{"n_layer": 9, "d_model": 768, "n_head": 12, "n_kv_head": 6, "head_dim": 64, "d_mlp": 3072, "vocab_size": 8192, "activation": "squared_relu", "norm": "rmsnorm", "norm_place": "pre", "norm_eps": 1e-05, "positions": "rope", "rope_base": 181000.0, "rope_fraction": 0.75, "qk_norm": true, "attn_scale": 0.125, "bias": "none", "tie_embeddings": true, "parallel_block": false, "extras": ["local attention windows", "hashed n-gram embeddings", "a smear gate"], "init": "uniform", "init_std_qkv": 0.0244, "init_std_o": 0.0244, "init_std_up": 0.0244, "init_std_down": 0.0, "optimizer": "muon", "lr": 0.00141, "lr_mult_down": 1.5, "beta1": 0.93, "lr_head": 0.00316, "grad_clip": 1.0, "warmup_steps": 0, "schedule": "wsd", "decay_fraction": 0.824, "decay_shape": "linear", "final_lr_fraction": 0.0, "batch_tokens": [32768, 65536, 131072], "seq_len": 2048, "doc_mask": true, "train_tokens": 520600000, "steps": 7294, "dataset": "wikipedia_en"}
Each number is 200 + 20 x the weight over the matrix's rms, rounded and kept within 0 to 999. Layers, rows and columns count from 0.

# k: layer 2 attention key, 384x768, rms 0.0592, rows 332-377, columns 0-47
# q: layer 2 attention query, 768x768, rms 0.0554, rows 653-698,717-762, columns 0-47
k332,187,228,205,207,229,197,238,215,239,240,203,199,190,215,244,224,189,187,177,193,198,187,177,164,188,208,196,222,182,205,193,217,209,185,232,215,202,224,221,212,204,205,219,187,204,190,192,196
q653,228,197,193,203,197,176,196,210,226,182,202,161,218,205,199,228,179,181,237,175,192,226,189,177,202,233,189,202,223,190,199,189,195,207,169,176,214,219,219,209,210,208,207,224,228,198,179,160
q717,220,164,207,217,203,194,205,192,221,175,222,168,186,200,221,175,168,185,222,195,199,214,184,192,197,214,201,193,211,193,214,202,177,209,165,185,206,194,230,205,179,208,217,197,197,198,196,176
k333,169,176,225,189,207,206,218,218,200,210,193,234,201,205,195,215,198,150,193,210,223,206,206,172,206,197,218,227,163,173,186,170,184,167,198,181,233,227,197,212,192,222,197,226,236,224,206,201
q654,197,214,210,232,219,198,149,186,210,201,172,217,164,187,220,231,216,172,167,212,181,196,217,184,199,208,213,183,186,225,235,170,194,198,201,181,199,201,183,229,205,203,220,199,185,178,225,215
q718,187,244,204,216,219,191,182,214,226,169,169,213,180,207,218,215,196,200,197,197,171,196,207,209,210,191,222,214,208,184,212,205,201,228,171,200,213,213,206,176,217,213,185,188,194,176,192,223
k334,205,230,193,180,196,203,172,179,159,219,167,209,182,193,184,192,188,193,203,174,201,213,161,227,142,213,225,187,164,180,227,225,241,181,198,197,194,219,226,180,178,199,231,218,187,230,217,222
q655,194,183,204,169,198,229,188,176,201,209,188,176,214,184,199,190,222,198,194,221,214,175,167,210,176,211,207,157,176,216,226,185,228,175,239,212,217,194,216,146,173,215,179,215,176,218,216,194
q719,210,191,215,208,173,216,213,171,188,231,211,178,210,185,185,209,203,208,217,217,221,185,187,205,182,171,211,190,185,226,218,182,196,201,239,220,237,227,181,134,194,187,204,232,186,229,209,183
k335,229,197,174,188,205,199,179,187,229,248,201,174,196,181,170,248,193,225,199,180,218,184,190,169,191,180,202,167,188,213,196,222,229,231,199,196,203,177,195,171,214,190,179,198,212,223,202,219
q656,221,192,193,204,201,204,205,231,201,205,161,207,201,173,166,212,238,222,184,202,207,210,171,165,187,230,195,230,216,174,213,196,227,208,203,216,227,172,183,206,196,198,144,213,189,216,213,211
q720,226,218,171,205,209,206,153,210,218,225,171,171,220,171,168,182,220,213,198,216,176,234,207,179,205,216,184,190,204,159,223,191,207,185,189,247,200,195,190,180,211,194,175,217,225,227,156,228
k336,210,204,184,207,207,184,224,192,184,196,189,239,205,180,191,214,223,216,193,176,226,231,194,159,244,192,237,189,190,190,195,174,192,177,228,212,171,228,216,179,198,186,224,192,240,215,195,188
q657,199,138,209,230,190,183,179,178,209,234,171,216,166,206,213,221,165,211,188,210,190,175,196,175,187,195,194,221,191,190,218,208,212,169,206,199,191,206,201,184,204,183,211,223,180,208,180,218
q721,197,192,181,206,208,160,177,199,214,217,146,230,185,199,190,206,170,217,186,231,198,191,177,172,218,215,186,224,188,210,189,220,227,181,199,178,191,171,179,202,198,215,204,195,189,204,163,211
k337,199,185,197,184,178,213,191,210,229,221,165,185,221,171,205,219,202,176,189,221,164,157,220,192,198,172,201,196,225,214,183,183,206,201,239,187,183,161,185,208,240,209,214,207,191,245,231,192
q658,226,176,221,215,207,225,202,221,208,189,213,204,207,175,211,191,214,180,229,211,210,175,172,196,225,218,192,199,177,191,182,221,196,199,188,181,204,174,208,175,226,219,166,223,204,232,217,185
q722,224,153,201,211,194,185,213,217,207,201,211,182,199,186,182,161,218,191,213,212,196,197,188,208,209,183,197,220,160,207,170,209,190,244,197,177,210,222,203,208,202,219,197,190,205,187,224,210
k338,193,224,194,192,241,243,190,199,185,190,220,230,209,168,193,190,211,207,185,207,192,173,208,192,160,228,235,264,193,148,218,191,202,209,189,196,208,207,202,207,184,236,176,214,198,234,164,188
q659,218,213,156,190,174,223,217,182,209,199,200,168,161,188,229,206,237,212,194,183,246,217,191,206,195,214,202,190,194,214,196,185,207,217,183,194,218,211,186,214,209,211,207,219,234,195,179,208
q723,201,212,205,191,199,221,203,210,173,223,181,211,191,176,199,196,226,200,181,176,264,194,212,235,178,209,200,178,220,217,185,169,200,221,207,230,193,175,191,221,222,189,220,217,208,211,189,177
k339,209,204,212,196,210,202,206,184,224,199,200,201,162,181,234,178,199,195,180,183,243,172,177,207,183,197,183,194,200,183,152,212,199,266,199,231,251,204,199,239,182,244,197,223,197,147,191,176
q660,185,208,223,212,204,212,172,209,216,183,183,215,155,186,209,198,234,229,176,184,232,194,204,195,199,160,210,214,193,187,199,192,212,213,184,197,201,185,221,182,226,183,198,179,214,196,196,214
q724,171,203,205,204,202,213,191,204,236,173,191,221,211,171,196,204,216,227,181,170,238,185,233,214,205,186,187,195,196,174,186,205,202,201,188,172,183,222,202,197,221,239,191,167,184,191,202,213
k340,213,178,217,212,201,167,203,194,219,190,148,196,192,191,182,215,190,225,194,201,186,179,213,175,182,177,178,212,189,219,259,258,203,228,181,176,182,186,227,145,222,179,199,228,190,195,211,176
q661,199,210,193,202,219,198,197,149,159,174,209,181,211,170,207,223,198,191,199,168,183,230,204,208,233,188,175,193,197,183,219,228,208,199,211,203,202,215,180,171,174,220,195,230,191,216,182,217
q725,189,229,190,224,211,211,195,152,168,181,172,199,214,189,206,201,213,189,188,194,167,195,180,205,205,186,175,195,220,194,222,197,226,203,197,186,211,211,207,185,172,212,175,181,222,205,165,204
k341,220,223,161,208,245,212,218,159,203,215,193,180,241,172,210,203,176,202,211,195,188,215,150,207,211,163,167,199,204,204,218,229,226,217,199,174,219,217,211,223,202,210,213,232,207,269,207,238
q662,193,207,188,208,216,221,146,200,218,201,172,196,210,203,208,195,187,262,199,229,182,197,211,194,175,162,206,184,259,213,182,201,229,215,163,227,182,205,195,175,184,232,203,196,219,180,233,160
q726,177,202,219,197,204,219,183,212,217,177,181,187,235,212,211,170,207,262,206,233,212,179,201,204,171,163,204,212,206,198,201,190,199,241,188,200,199,234,197,169,192,242,192,183,170,211,189,226
k342,173,200,201,249,204,208,202,216,185,192,209,189,225,204,215,201,200,221,236,260,201,203,177,209,207,172,203,182,173,209,230,195,225,223,198,207,202,182,192,206,187,186,190,207,234,208,215,190
q663,198,188,217,197,180,202,170,182,195,217,165,248,185,179,180,239,206,211,189,193,193,228,169,196,196,187,218,222,182,191,193,212,228,167,199,223,217,188,214,233,203,214,203,171,173,225,199,179
q727,218,194,212,187,201,178,191,188,198,228,181,209,210,191,192,205,180,203,176,187,201,219,201,202,202,210,186,213,208,169,185,212,206,182,195,184,205,229,211,235,235,190,200,201,218,238,188,182
k343,193,162,225,203,223,179,220,185,194,196,163,198,202,234,215,226,166,218,230,186,160,227,170,241,227,206,177,175,158,207,183,230,243,225,187,182,201,225,216,192,201,193,207,148,163,198,226,185
q664,205,203,216,212,211,202,182,206,192,202,199,216,194,205,207,193,204,193,188,206,191,192,206,217,207,210,226,198,205,210,219,207,213,211,204,192,201,216,203,217,203,207,199,190,193,206,202,197
q728,211,212,196,213,197,218,184,197,173,188,213,182,219,211,207,225,198,194,204,222,164,220,209,224,194,223,233,178,174,191,210,177,192,192,231,190,187,212,219,179,187,201,185,205,188,205,212,167
k344,223,175,219,212,208,197,205,184,212,221,200,222,188,205,170,206,212,174,194,208,182,192,209,198,201,200,220,200,213,199,198,205,182,176,218,185,202,204,227,211,219,213,196,201,226,218,176,218
q665,182,214,208,199,197,192,182,203,206,200,192,222,208,219,215,193,185,197,192,197,205,215,166,207,217,195,179,214,180,206,176,222,202,177,189,190,183,221,195,198,204,211,189,175,198,222,194,187
q729,188,212,179,204,204,189,213,186,197,220,201,205,204,207,192,219,189,201,191,200,203,188,192,182,193,197,200,208,192,221,192,219,183,172,184,180,193,186,182,196,194,209,184,202,197,210,199,223
k345,213,197,189,219,192,181,193,203,214,205,221,172,189,209,205,218,196,196,211,196,237,167,237,209,203,190,214,183,211,211,197,196,203,217,194,195,228,192,189,191,195,226,181,185,218,198,193,218
q666,194,198,214,222,191,176,200,201,204,202,195,198,183,200,204,190,194,213,213,191,218,172,173,211,211,199,198,200,179,199,189,190,196,193,202,187,209,218,216,214,210,200,218,209,188,212,201,195
q730,213,197,218,219,194,238,192,230,167,152,240,173,211,229,196,227,197,198,219,216,193,218,161,233,206,185,220,181,182,180,190,174,187,195,247,186,209,237,209,172,169,206,195,206,201,217,200,144
k346,169,178,176,216,193,240,184,215,195,180,208,188,200,158,233,225,187,151,219,194,183,229,189,190,181,211,211,191,189,230,216,199,218,172,231,209,184,178,227,190,201,173,204,208,178,185,215,186
q667,211,196,202,183,206,212,181,177,199,194,167,187,182,201,201,207,189,199,198,178,210,175,223,215,201,216,203,207,207,219,280,233,206,197,185,210,219,203,197,211,198,189,198,190,208,220,182,217
q731,197,186,184,192,186,195,163,178,179,191,163,199,185,221,215,219,184,219,198,155,236,182,226,186,199,193,191,243,219,183,209,199,185,213,198,189,206,230,206,201,204,187,213,190,192,204,199,207
k347,219,226,201,202,216,185,177,229,236,190,216,191,197,236,181,183,211,201,180,197,222,168,216,187,167,199,214,190,199,202,203,203,205,214,182,213,189,216,204,238,185,193,191,193,167,179,206,218
q668,199,221,189,194,221,177,245,206,191,188,213,236,206,213,221,196,178,219,210,210,195,200,209,233,205,214,261,245,213,198,216,191,189,217,177,198,216,233,209,225,173,219,199,182,199,174,210,202
q732,214,183,160,199,219,183,184,208,186,190,182,174,220,207,211,194,179,202,195,193,179,220,175,182,183,188,231,218,186,175,186,207,214,200,232,193,227,203,209,215,191,199,176,187,205,198,200,200
k348,185,213,202,182,185,207,212,240,196,211,202,217,189,234,198,179,202,200,219,224,187,213,196,211,193,210,182,181,192,209,195,203,216,210,216,201,179,177,180,208,209,184,190,207,204,205,195,163
q669,218,226,174,165,209,209,200,190,207,205,179,178,191,201,179,204,200,222,193,192,232,185,240,169,189,207,153,200,186,177,211,238,205,207,204,197,182,195,178,205,213,215,206,202,159,222,160,184
q733,215,199,215,179,213,196,151,206,173,228,217,183,182,209,186,214,225,208,191,214,217,206,229,188,184,209,196,196,180,200,206,206,189,179,201,176,220,229,146,194,182,241,205,212,196,210,168,191
k349,209,211,194,194,196,161,208,174,212,202,204,220,203,207,185,211,189,224,200,175,172,172,171,218,211,208,224,196,222,191,207,219,176,174,194,223,211,189,205,248,212,208,211,190,212,202,215,208
q670,196,234,212,171,193,218,235,186,229,202,230,187,236,167,190,165,213,175,196,226,194,208,197,196,197,195,188,202,154,190,207,199,197,192,215,189,223,180,200,182,216,221,203,178,155,212,207,185
q734,222,192,190,187,164,216,187,207,228,219,188,179,198,182,217,208,208,188,219,206,197,211,184,242,209,174,190,204,188,179,218,176,183,178,205,212,182,184,166,166,202,226,181,194,200,203,215,214
k350,209,192,210,207,221,222,185,226,215,199,192,177,193,186,214,209,211,177,203,215,201,210,213,198,203,185,182,168,186,195,196,198,210,196,206,185,208,187,183,210,202,206,228,201,172,199,184,193
q671,165,189,178,220,197,184,206,199,218,160,235,215,209,227,233,184,155,218,217,212,185,203,204,222,212,161,190,237,180,196,196,213,192,213,210,201,207,214,195,229,211,213,215,173,186,208,183,184
q735,234,197,185,229,218,159,196,191,236,184,197,198,196,203,203,220,214,232,201,189,195,191,179,211,179,199,214,218,215,176,214,215,191,221,169,187,197,177,155,226,209,213,188,194,187,216,164,199
k351,182,203,221,214,188,216,185,189,178,208,184,224,167,184,174,226,227,204,186,212,178,203,185,169,196,193,188,206,211,221,192,198,205,199,208,207,192,201,227,214,193,172,208,210,200,194,203,219
q672,204,234,204,173,214,216,230,207,216,195,175,208,183,183,174,195,207,192,174,180,191,202,182,182,210,211,217,203,215,211,189,195,220,184,193,178,211,194,177,227,194,174,244,228,213,203,216,228
q736,181,218,200,203,212,226,203,194,160,216,190,214,148,178,182,191,202,215,205,211,225,212,176,146,234,173,181,201,198,218,173,204,195,202,199,188,188,186,233,193,179,191,177,231,214,215,234,222
k352,210,204,200,202,208,195,212,206,195,200,218,185,194,190,226,194,183,195,195,210,212,196,212,209,207,195,197,207,218,202,225,191,192,215,196,213,210,198,182,197,204,197,201,210,178,184,200,204
q673,177,185,186,185,215,199,214,199,198,207,167,204,156,200,195,181,198,198,205,225,216,231,184,190,222,182,197,208,181,212,240,221,224,176,184,187,199,165,238,213,177,212,210,212,173,203,162,207
q737,204,195,220,165,210,195,208,215,201,202,178,216,191,199,187,187,187,202,192,196,183,240,191,181,218,170,203,207,190,212,228,188,181,175,193,183,204,194,193,223,195,183,183,220,187,215,180,180
k353,190,195,218,190,212,230,194,204,203,206,202,221,181,210,190,199,187,208,205,201,195,196,201,203,192,184,203,194,215,200,226,204,194,214,211,204,186,211,215,184,201,200,184,203,185,207,185,188
q674,202,225,211,209,185,195,226,225,186,179,223,237,225,206,203,193,170,203,215,205,213,214,206,188,216,225,191,175,192,203,166,207,204,230,220,229,173,168,204,194,179,186,227,220,203,199,203,219
q738,202,208,202,181,156,179,203,227,184,153,173,193,204,179,210,188,226,218,223,178,230,221,179,173,179,216,222,213,199,199,158,166,184,192,215,216,245,231,168,172,205,202,178,216,183,211,197,200
k354,204,208,180,197,189,200,215,211,222,214,205,190,217,195,217,188,212,197,205,194,194,221,178,209,199,210,188,196,206,199,205,197,232,178,189,210,209,165,204,204,211,184,190,202,184,208,209,191
q675,205,175,206,194,203,218,178,247,182,168,222,177,195,204,210,209,222,198,184,196,208,228,182,199,187,191,197,191,193,219,162,207,222,191,217,213,196,173,180,235,203,176,216,216,221,200,198,185
q739,217,193,199,188,195,199,191,214,187,208,181,228,170,216,198,182,148,187,184,194,227,195,209,195,181,203,209,228,199,218,191,223,189,187,180,188,189,207,179,207,217,190,214,227,221,200,203,181
k355,196,210,205,209,199,210,172,196,175,208,187,222,180,183,182,198,217,198,186,213,211,220,196,194,188,212,207,197,203,171,206,191,225,186,198,203,211,224,205,203,202,190,231,210,211,183,201,228
q676,191,197,240,215,199,205,215,212,201,201,218,212,196,238,160,179,199,189,199,193,215,182,189,202,162,202,200,189,201,193,226,207,230,208,198,221,212,203,193,217,197,186,200,193,189,190,204,205
q740,195,221,227,218,210,187,195,246,193,212,201,207,201,185,184,184,228,212,189,207,167,174,207,202,216,189,247,195,199,189,193,209,187,213,169,168,240,193,202,175,206,203,209,177,178,221,236,203
k356,189,194,201,210,249,208,190,184,194,200,208,216,218,188,192,204,213,230,192,195,200,180,170,186,212,193,196,215,195,201,207,221,221,183,172,208,184,205,173,181,231,182,196,188,196,191,221,186
q677,217,227,188,237,174,193,219,214,202,202,192,207,205,177,226,202,216,208,211,189,233,198,182,186,201,239,234,202,218,169,228,231,219,184,180,203,200,191,191,215,168,189,194,188,189,199,204,200
q741,198,186,200,224,198,209,204,202,204,220,178,178,182,169,215,218,184,204,209,191,240,204,171,208,184,173,205,207,181,202,208,188,227,202,169,208,219,192,200,213,211,184,218,178,182,199,215,188
k357,245,225,213,228,183,226,198,220,170,228,175,187,187,159,240,201,228,204,208,190,176,168,161,186,242,212,186,198,220,163,197,182,209,240,199,208,168,184,187,171,196,197,186,242,180,176,221,193
q678,182,171,152,194,200,186,219,221,200,208,240,179,199,201,207,206,184,183,193,224,167,190,200,184,197,201,193,168,209,202,211,190,200,212,180,176,170,213,181,216,227,226,185,199,218,191,191,217
q742,200,195,150,169,163,189,189,235,199,237,201,183,232,215,208,208,190,217,204,224,203,206,198,180,214,195,211,222,219,194,233,205,239,186,202,207,206,206,194,163,229,235,186,197,212,182,217,214
k358,168,195,170,187,190,222,216,207,188,176,200,149,223,173,245,223,177,201,191,197,175,219,203,160,214,221,196,206,158,184,229,202,187,187,202,193,158,209,211,230,242,229,218,180,170,171,192,211
q679,173,243,226,185,169,180,138,202,195,188,203,198,220,211,186,181,226,187,237,239,181,183,192,206,233,208,154,230,195,217,175,228,185,195,213,212,199,220,210,220,218,201,228,198,215,211,224,207
q743,195,208,236,193,223,197,153,212,207,204,194,181,202,204,197,177,200,210,186,193,172,206,195,195,214,176,171,210,203,188,216,202,176,165,214,235,198,187,195,202,204,204,220,234,234,237,213,202
k359,179,238,221,172,188,257,172,211,236,198,173,217,184,254,185,221,216,206,199,202,217,206,185,183,234,202,215,182,252,195,232,215,217,201,202,191,195,221,181,177,185,203,193,167,213,189,174,199
q680,234,163,187,182,181,257,191,194,174,189,215,192,220,211,163,203,204,226,224,182,232,197,188,156,194,231,225,200,166,194,204,243,214,189,199,202,199,210,192,188,194,200,222,199,199,187,181,168
q744,216,186,172,198,227,219,201,217,198,187,204,198,198,183,163,210,198,190,191,230,189,163,202,167,202,235,203,175,197,218,222,223,212,175,224,208,209,196,206,214,178,191,203,177,205,198,205,180
k360,246,197,245,204,198,212,225,201,233,217,197,186,160,244,219,209,222,209,206,208,213,219,196,216,218,241,195,177,190,203,213,256,191,239,179,195,168,209,169,230,173,181,186,200,194,197,205,161
q681,200,160,198,203,236,176,182,195,224,217,211,167,206,222,176,213,191,238,218,191,241,224,209,221,195,189,222,181,185,199,211,196,199,199,212,185,199,179,178,194,215,183,201,234,209,184,231,204
q745,207,169,196,205,207,191,173,188,216,234,215,194,220,220,198,197,204,225,199,199,231,210,204,227,192,174,221,185,192,191,216,209,208,223,191,200,222,168,219,202,208,184,209,214,183,201,201,184
k361,181,189,202,213,231,209,210,194,184,234,230,200,202,220,181,196,206,222,206,208,204,201,204,193,173,215,210,158,204,200,230,224,224,219,248,187,177,169,230,199,200,163,187,194,169,168,207,185
q682,184,211,196,191,194,192,181,209,177,203,213,192,218,203,183,258,244,223,230,213,201,183,183,212,199,220,214,190,197,205,215,172,205,213,177,217,176,238,175,207,189,185,208,225,205,230,175,188
q746,200,187,214,147,194,239,204,184,187,206,197,181,230,217,178,223,217,199,228,213,187,169,213,202,200,216,171,183,205,199,205,213,183,218,199,212,170,251,210,219,188,186,205,217,180,232,177,175
k362,152,177,185,160,163,163,229,212,197,174,199,242,159,190,208,219,205,226,178,188,193,209,161,188,153,230,187,203,193,201,177,225,218,183,194,209,185,200,191,194,206,214,177,214,208,181,172,206
q683,177,199,197,199,196,235,193,209,152,243,180,211,207,214,186,226,228,219,211,179,194,232,219,204,201,202,224,175,204,173,185,184,189,167,196,212,198,177,229,163,207,232,179,210,238,139,211,232
q747,165,174,204,191,218,246,183,225,185,226,194,212,191,229,223,232,208,225,213,175,224,166,207,235,209,191,199,210,205,206,192,197,205,195,196,210,187,181,208,183,202,220,211,179,189,167,184,221
k363,182,182,223,201,231,211,173,222,179,172,190,219,190,199,209,199,205,192,221,204,220,242,221,160,198,201,202,201,228,217,168,186,236,247,193,173,213,195,177,160,209,199,166,181,215,171,155,218
q684,181,223,230,194,173,213,225,178,190,193,227,182,177,204,189,211,192,207,196,231,192,231,220,191,164,210,216,194,200,232,232,204,176,187,202,209,184,222,192,224,204,199,173,207,238,222,207,199
q748,178,232,213,178,193,219,221,206,187,178,222,180,191,225,201,224,203,206,204,204,201,200,183,197,194,224,209,220,189,245,213,221,208,173,199,194,220,190,194,193,194,215,210,201,221,216,205,205
k364,154,213,243,157,194,205,224,184,190,159,209,217,219,180,204,222,199,196,204,211,191,204,181,188,242,198,237,210,174,227,230,202,222,177,194,198,151,217,136,208,189,174,171,208,182,214,171,231
q685,218,203,200,187,264,185,192,197,214,205,165,188,215,208,198,195,196,234,167,185,195,202,236,206,181,176,215,191,203,237,211,204,233,206,186,204,222,246,197,198,185,215,194,180,223,195,171,195
q749,202,199,221,201,243,178,185,233,210,216,204,193,177,218,212,188,196,191,165,201,228,202,234,208,194,176,213,199,168,221,183,236,197,224,158,166,196,231,197,196,219,212,204,185,220,174,211,198
k365,201,169,262,204,185,198,201,216,211,207,226,211,190,243,210,185,187,176,162,167,195,195,191,155,236,196,237,181,228,174,198,187,205,170,235,187,167,200,179,205,213,205,201,188,207,225,216,214
q686,202,198,181,174,212,228,172,179,186,162,261,155,163,213,203,193,200,194,193,200,185,255,187,216,184,186,210,209,250,197,171,221,197,203,187,201,216,192,173,225,187,225,197,212,237,216,189,169
q750,177,218,200,234,208,234,189,197,223,167,238,209,221,204,181,193,195,228,176,171,162,227,168,231,193,195,202,202,225,183,192,221,193,201,171,206,179,195,176,218,170,228,222,183,188,223,169,206
k366,204,222,183,199,208,212,201,177,194,207,212,201,185,208,225,159,215,178,180,157,238,241,202,179,181,220,196,207,249,191,211,189,181,215,152,170,177,206,216,190,223,243,185,177,213,186,167,233
q687,186,209,205,233,201,243,179,206,200,127,169,197,201,192,189,192,180,189,214,238,212,211,184,261,200,199,208,177,199,186,195,214,172,207,182,164,183,190,200,216,187,186,186,204,214,209,206,187
q751,187,220,222,224,189,236,181,210,225,186,190,196,227,179,191,195,207,222,211,220,210,199,155,229,179,186,211,178,221,201,189,233,176,227,164,180,219,177,195,178,223,154,192,201,221,198,207,206
k367,196,181,203,211,251,171,188,226,214,143,171,199,197,178,244,224,203,191,178,185,160,193,201,212,192,204,206,193,203,233,216,206,206,239,190,213,174,157,215,189,177,167,185,177,185,174,189,170
q688,163,181,212,211,206,179,172,231,227,214,211,205,193,212,212,180,197,176,202,223,215,192,213,183,172,242,203,195,207,217,164,216,218,173,204,172,206,219,219,195,187,246,247,209,183,171,207,208
q752,177,182,215,190,234,200,183,200,222,214,219,202,185,183,218,172,194,186,202,236,186,189,189,177,160,198,194,169,209,214,184,174,189,163,193,181,210,238,201,165,191,233,216,234,192,196,220,229
k368,134,196,221,235,225,180,222,210,223,195,256,226,202,247,193,229,229,186,222,220,193,175,243,221,182,214,208,204,180,219,206,218,185,174,214,188,219,194,232,205,204,202,229,184,185,212,232,203
q689,168,191,216,173,186,163,218,217,192,224,187,210,218,204,198,202,221,221,199,183,153,235,174,213,208,201,215,188,207,226,206,200,253,185,178,184,168,232,184,220,181,225,202,249,202,206,165,215
q753,163,188,211,189,188,192,211,183,203,212,197,212,226,188,206,204,200,215,171,170,155,210,195,229,175,171,180,204,196,228,217,187,215,202,184,193,195,198,209,188,197,197,222,211,189,231,194,235
k369,193,146,219,196,161,200,216,192,192,250,242,202,231,213,230,211,181,166,199,208,161,232,191,200,207,173,195,190,183,214,213,182,245,216,192,190,216,224,193,218,187,208,183,262,206,181,189,202
q690,197,193,185,223,214,211,224,185,187,208,176,188,210,226,191,146,174,198,190,192,165,202,179,205,138,205,219,184,191,224,235,206,202,236,202,192,228,228,200,237,191,162,220,202,225,216,189,203
q754,185,190,174,227,214,194,199,192,205,227,184,212,224,227,198,182,179,205,226,188,162,219,182,210,181,206,199,170,195,193,212,201,210,209,214,204,229,217,210,228,182,192,215,197,189,217,191,197
k370,177,214,267,195,203,177,201,174,176,226,158,190,183,196,242,184,185,220,168,177,217,233,175,195,167,231,159,200,206,197,248,207,199,224,211,208,243,241,175,218,137,179,201,159,228,208,204,195
q691,204,223,205,198,189,174,198,160,215,181,235,198,189,189,184,216,183,202,233,204,172,242,198,179,237,217,196,181,238,232,197,188,191,205,220,193,198,189,230,183,184,221,171,214,232,152,210,193
q755,182,193,198,195,210,199,202,186,211,186,240,194,189,183,188,213,189,195,213,210,182,234,180,193,226,204,189,191,222,206,201,194,207,206,238,179,183,195,194,163,183,207,177,183,214,168,243,206
k371,190,215,184,157,243,198,192,180,197,224,272,160,215,211,221,230,173,191,195,190,212,221,149,177,186,213,180,220,214,215,205,212,217,176,178,237,193,196,191,185,201,202,197,203,228,210,199,207
q692,182,197,168,229,241,195,164,201,199,221,230,199,191,171,202,222,221,229,159,229,196,210,186,230,208,205,206,173,188,223,211,209,181,196,207,223,197,189,241,211,167,184,211,177,196,160,183,223
q756,198,197,187,223,217,209,209,194,195,196,196,204,197,163,224,225,203,216,172,255,202,210,211,211,228,203,209,162,204,234,197,227,198,230,189,215,181,207,193,189,197,155,191,182,201,172,194,226
k372,200,198,220,197,227,164,170,182,203,152,246,164,192,227,165,202,207,191,194,201,162,213,208,224,205,192,181,199,230,207,235,195,174,181,196,179,213,229,238,237,191,210,169,223,201,135,160,233
q693,199,227,173,229,201,245,188,180,211,210,143,187,174,219,221,170,231,190,191,190,228,225,174,217,198,236,171,237,221,203,229,215,220,176,135,221,163,226,193,195,209,214,209,188,210,228,207,202
q757,181,250,180,205,199,219,162,159,196,219,178,191,198,215,207,193,198,215,189,203,195,198,209,195,180,203,214,198,196,214,226,213,213,181,184,227,168,212,202,183,212,200,204,181,196,218,210,227
k373,218,210,182,215,189,219,202,159,160,262,220,203,210,173,214,181,176,222,180,222,213,223,173,218,162,168,192,238,178,232,234,166,232,211,225,175,201,199,169,205,211,188,184,190,176,125,190,169
q694,200,192,230,227,221,178,179,172,198,256,160,208,185,171,175,195,175,213,171,215,173,157,179,189,174,210,186,203,248,222,201,204,219,227,199,198,200,195,214,211,183,166,211,189,229,222,197,201
q758,212,174,183,212,245,187,213,167,237,239,144,195,206,170,201,192,220,196,199,218,213,180,193,196,179,223,197,213,223,187,186,184,210,234,210,200,193,215,217,205,165,182,182,187,224,221,189,189
k374,179,174,238,230,242,239,203,200,164,202,152,185,200,171,147,217,203,207,175,206,184,179,195,212,214,191,223,216,233,189,200,177,197,253,215,193,196,189,190,192,205,185,190,209,183,204,199,223
q695,198,224,178,178,217,219,230,223,193,228,231,164,199,214,199,220,206,186,208,176,185,159,206,209,192,216,222,186,211,181,244,236,216,192,217,216,207,192,222,200,202,202,194,199,226,190,163,196
q759,187,188,176,159,218,225,207,196,173,206,223,198,193,215,205,223,200,167,215,192,186,171,238,228,202,210,195,204,179,185,223,198,205,198,205,231,214,217,221,204,205,178,210,207,206,199,172,187
k375,181,158,203,174,196,210,222,210,199,232,188,188,191,179,195,167,239,180,196,242,208,181,181,239,211,268,206,204,196,217,200,201,170,213,228,234,183,179,188,214,167,190,192,181,215,178,195,209
q696,220,210,209,206,193,199,229,188,209,179,193,229,196,205,173,216,198,164,180,194,205,218,221,248,219,218,216,166,171,198,188,194,187,200,205,181,200,186,195,231,191,200,178,208,209,204,212,178
q760,213,217,193,217,218,213,196,226,184,201,192,173,188,212,195,198,193,182,191,204,207,189,240,224,197,205,184,159,201,208,164,220,159,185,193,189,151,190,222,210,202,205,183,204,230,199,226,182
k376,185,196,196,217,222,211,191,190,193,185,249,175,236,217,191,237,213,192,194,205,126,220,155,183,197,197,213,171,212,233,247,164,204,241,240,192,227,222,183,167,193,218,220,210,226,207,177,190
q697,200,195,175,171,190,226,213,215,234,192,187,181,183,191,182,208,171,212,187,191,204,179,228,232,198,220,196,181,207,229,218,217,214,201,201,178,153,225,202,185,217,152,206,184,207,221,190,241
q761,215,197,184,168,184,196,209,186,238,190,206,216,217,208,190,190,166,227,198,171,207,190,197,219,197,191,209,188,231,178,204,216,195,219,209,184,184,237,192,182,212,172,202,219,218,185,209,211
k377,236,210,203,201,189,192,151,192,202,204,208,195,208,208,210,180,172,168,171,235,179,181,219,243,163,198,173,214,183,206,190,190,199,192,175,162,166,204,213,256,226,206,181,183,209,224,209,168
q698,169,202,191,203,221,212,189,217,165,213,193,214,219,192,214,216,218,199,174,187,236,182,193,135,205,243,207,208,215,205,217,221,193,190,215,207,203,202,203,208,165,224,192,190,194,189,230,218
q762,173,209,203,197,245,218,189,221,168,231,211,217,213,204,222,194,178,168,174,186,205,217,161,159,191,246,208,193,217,194,230,202,192,198,207,183,199,173,201,223,190,233,208,167,187,179,228,212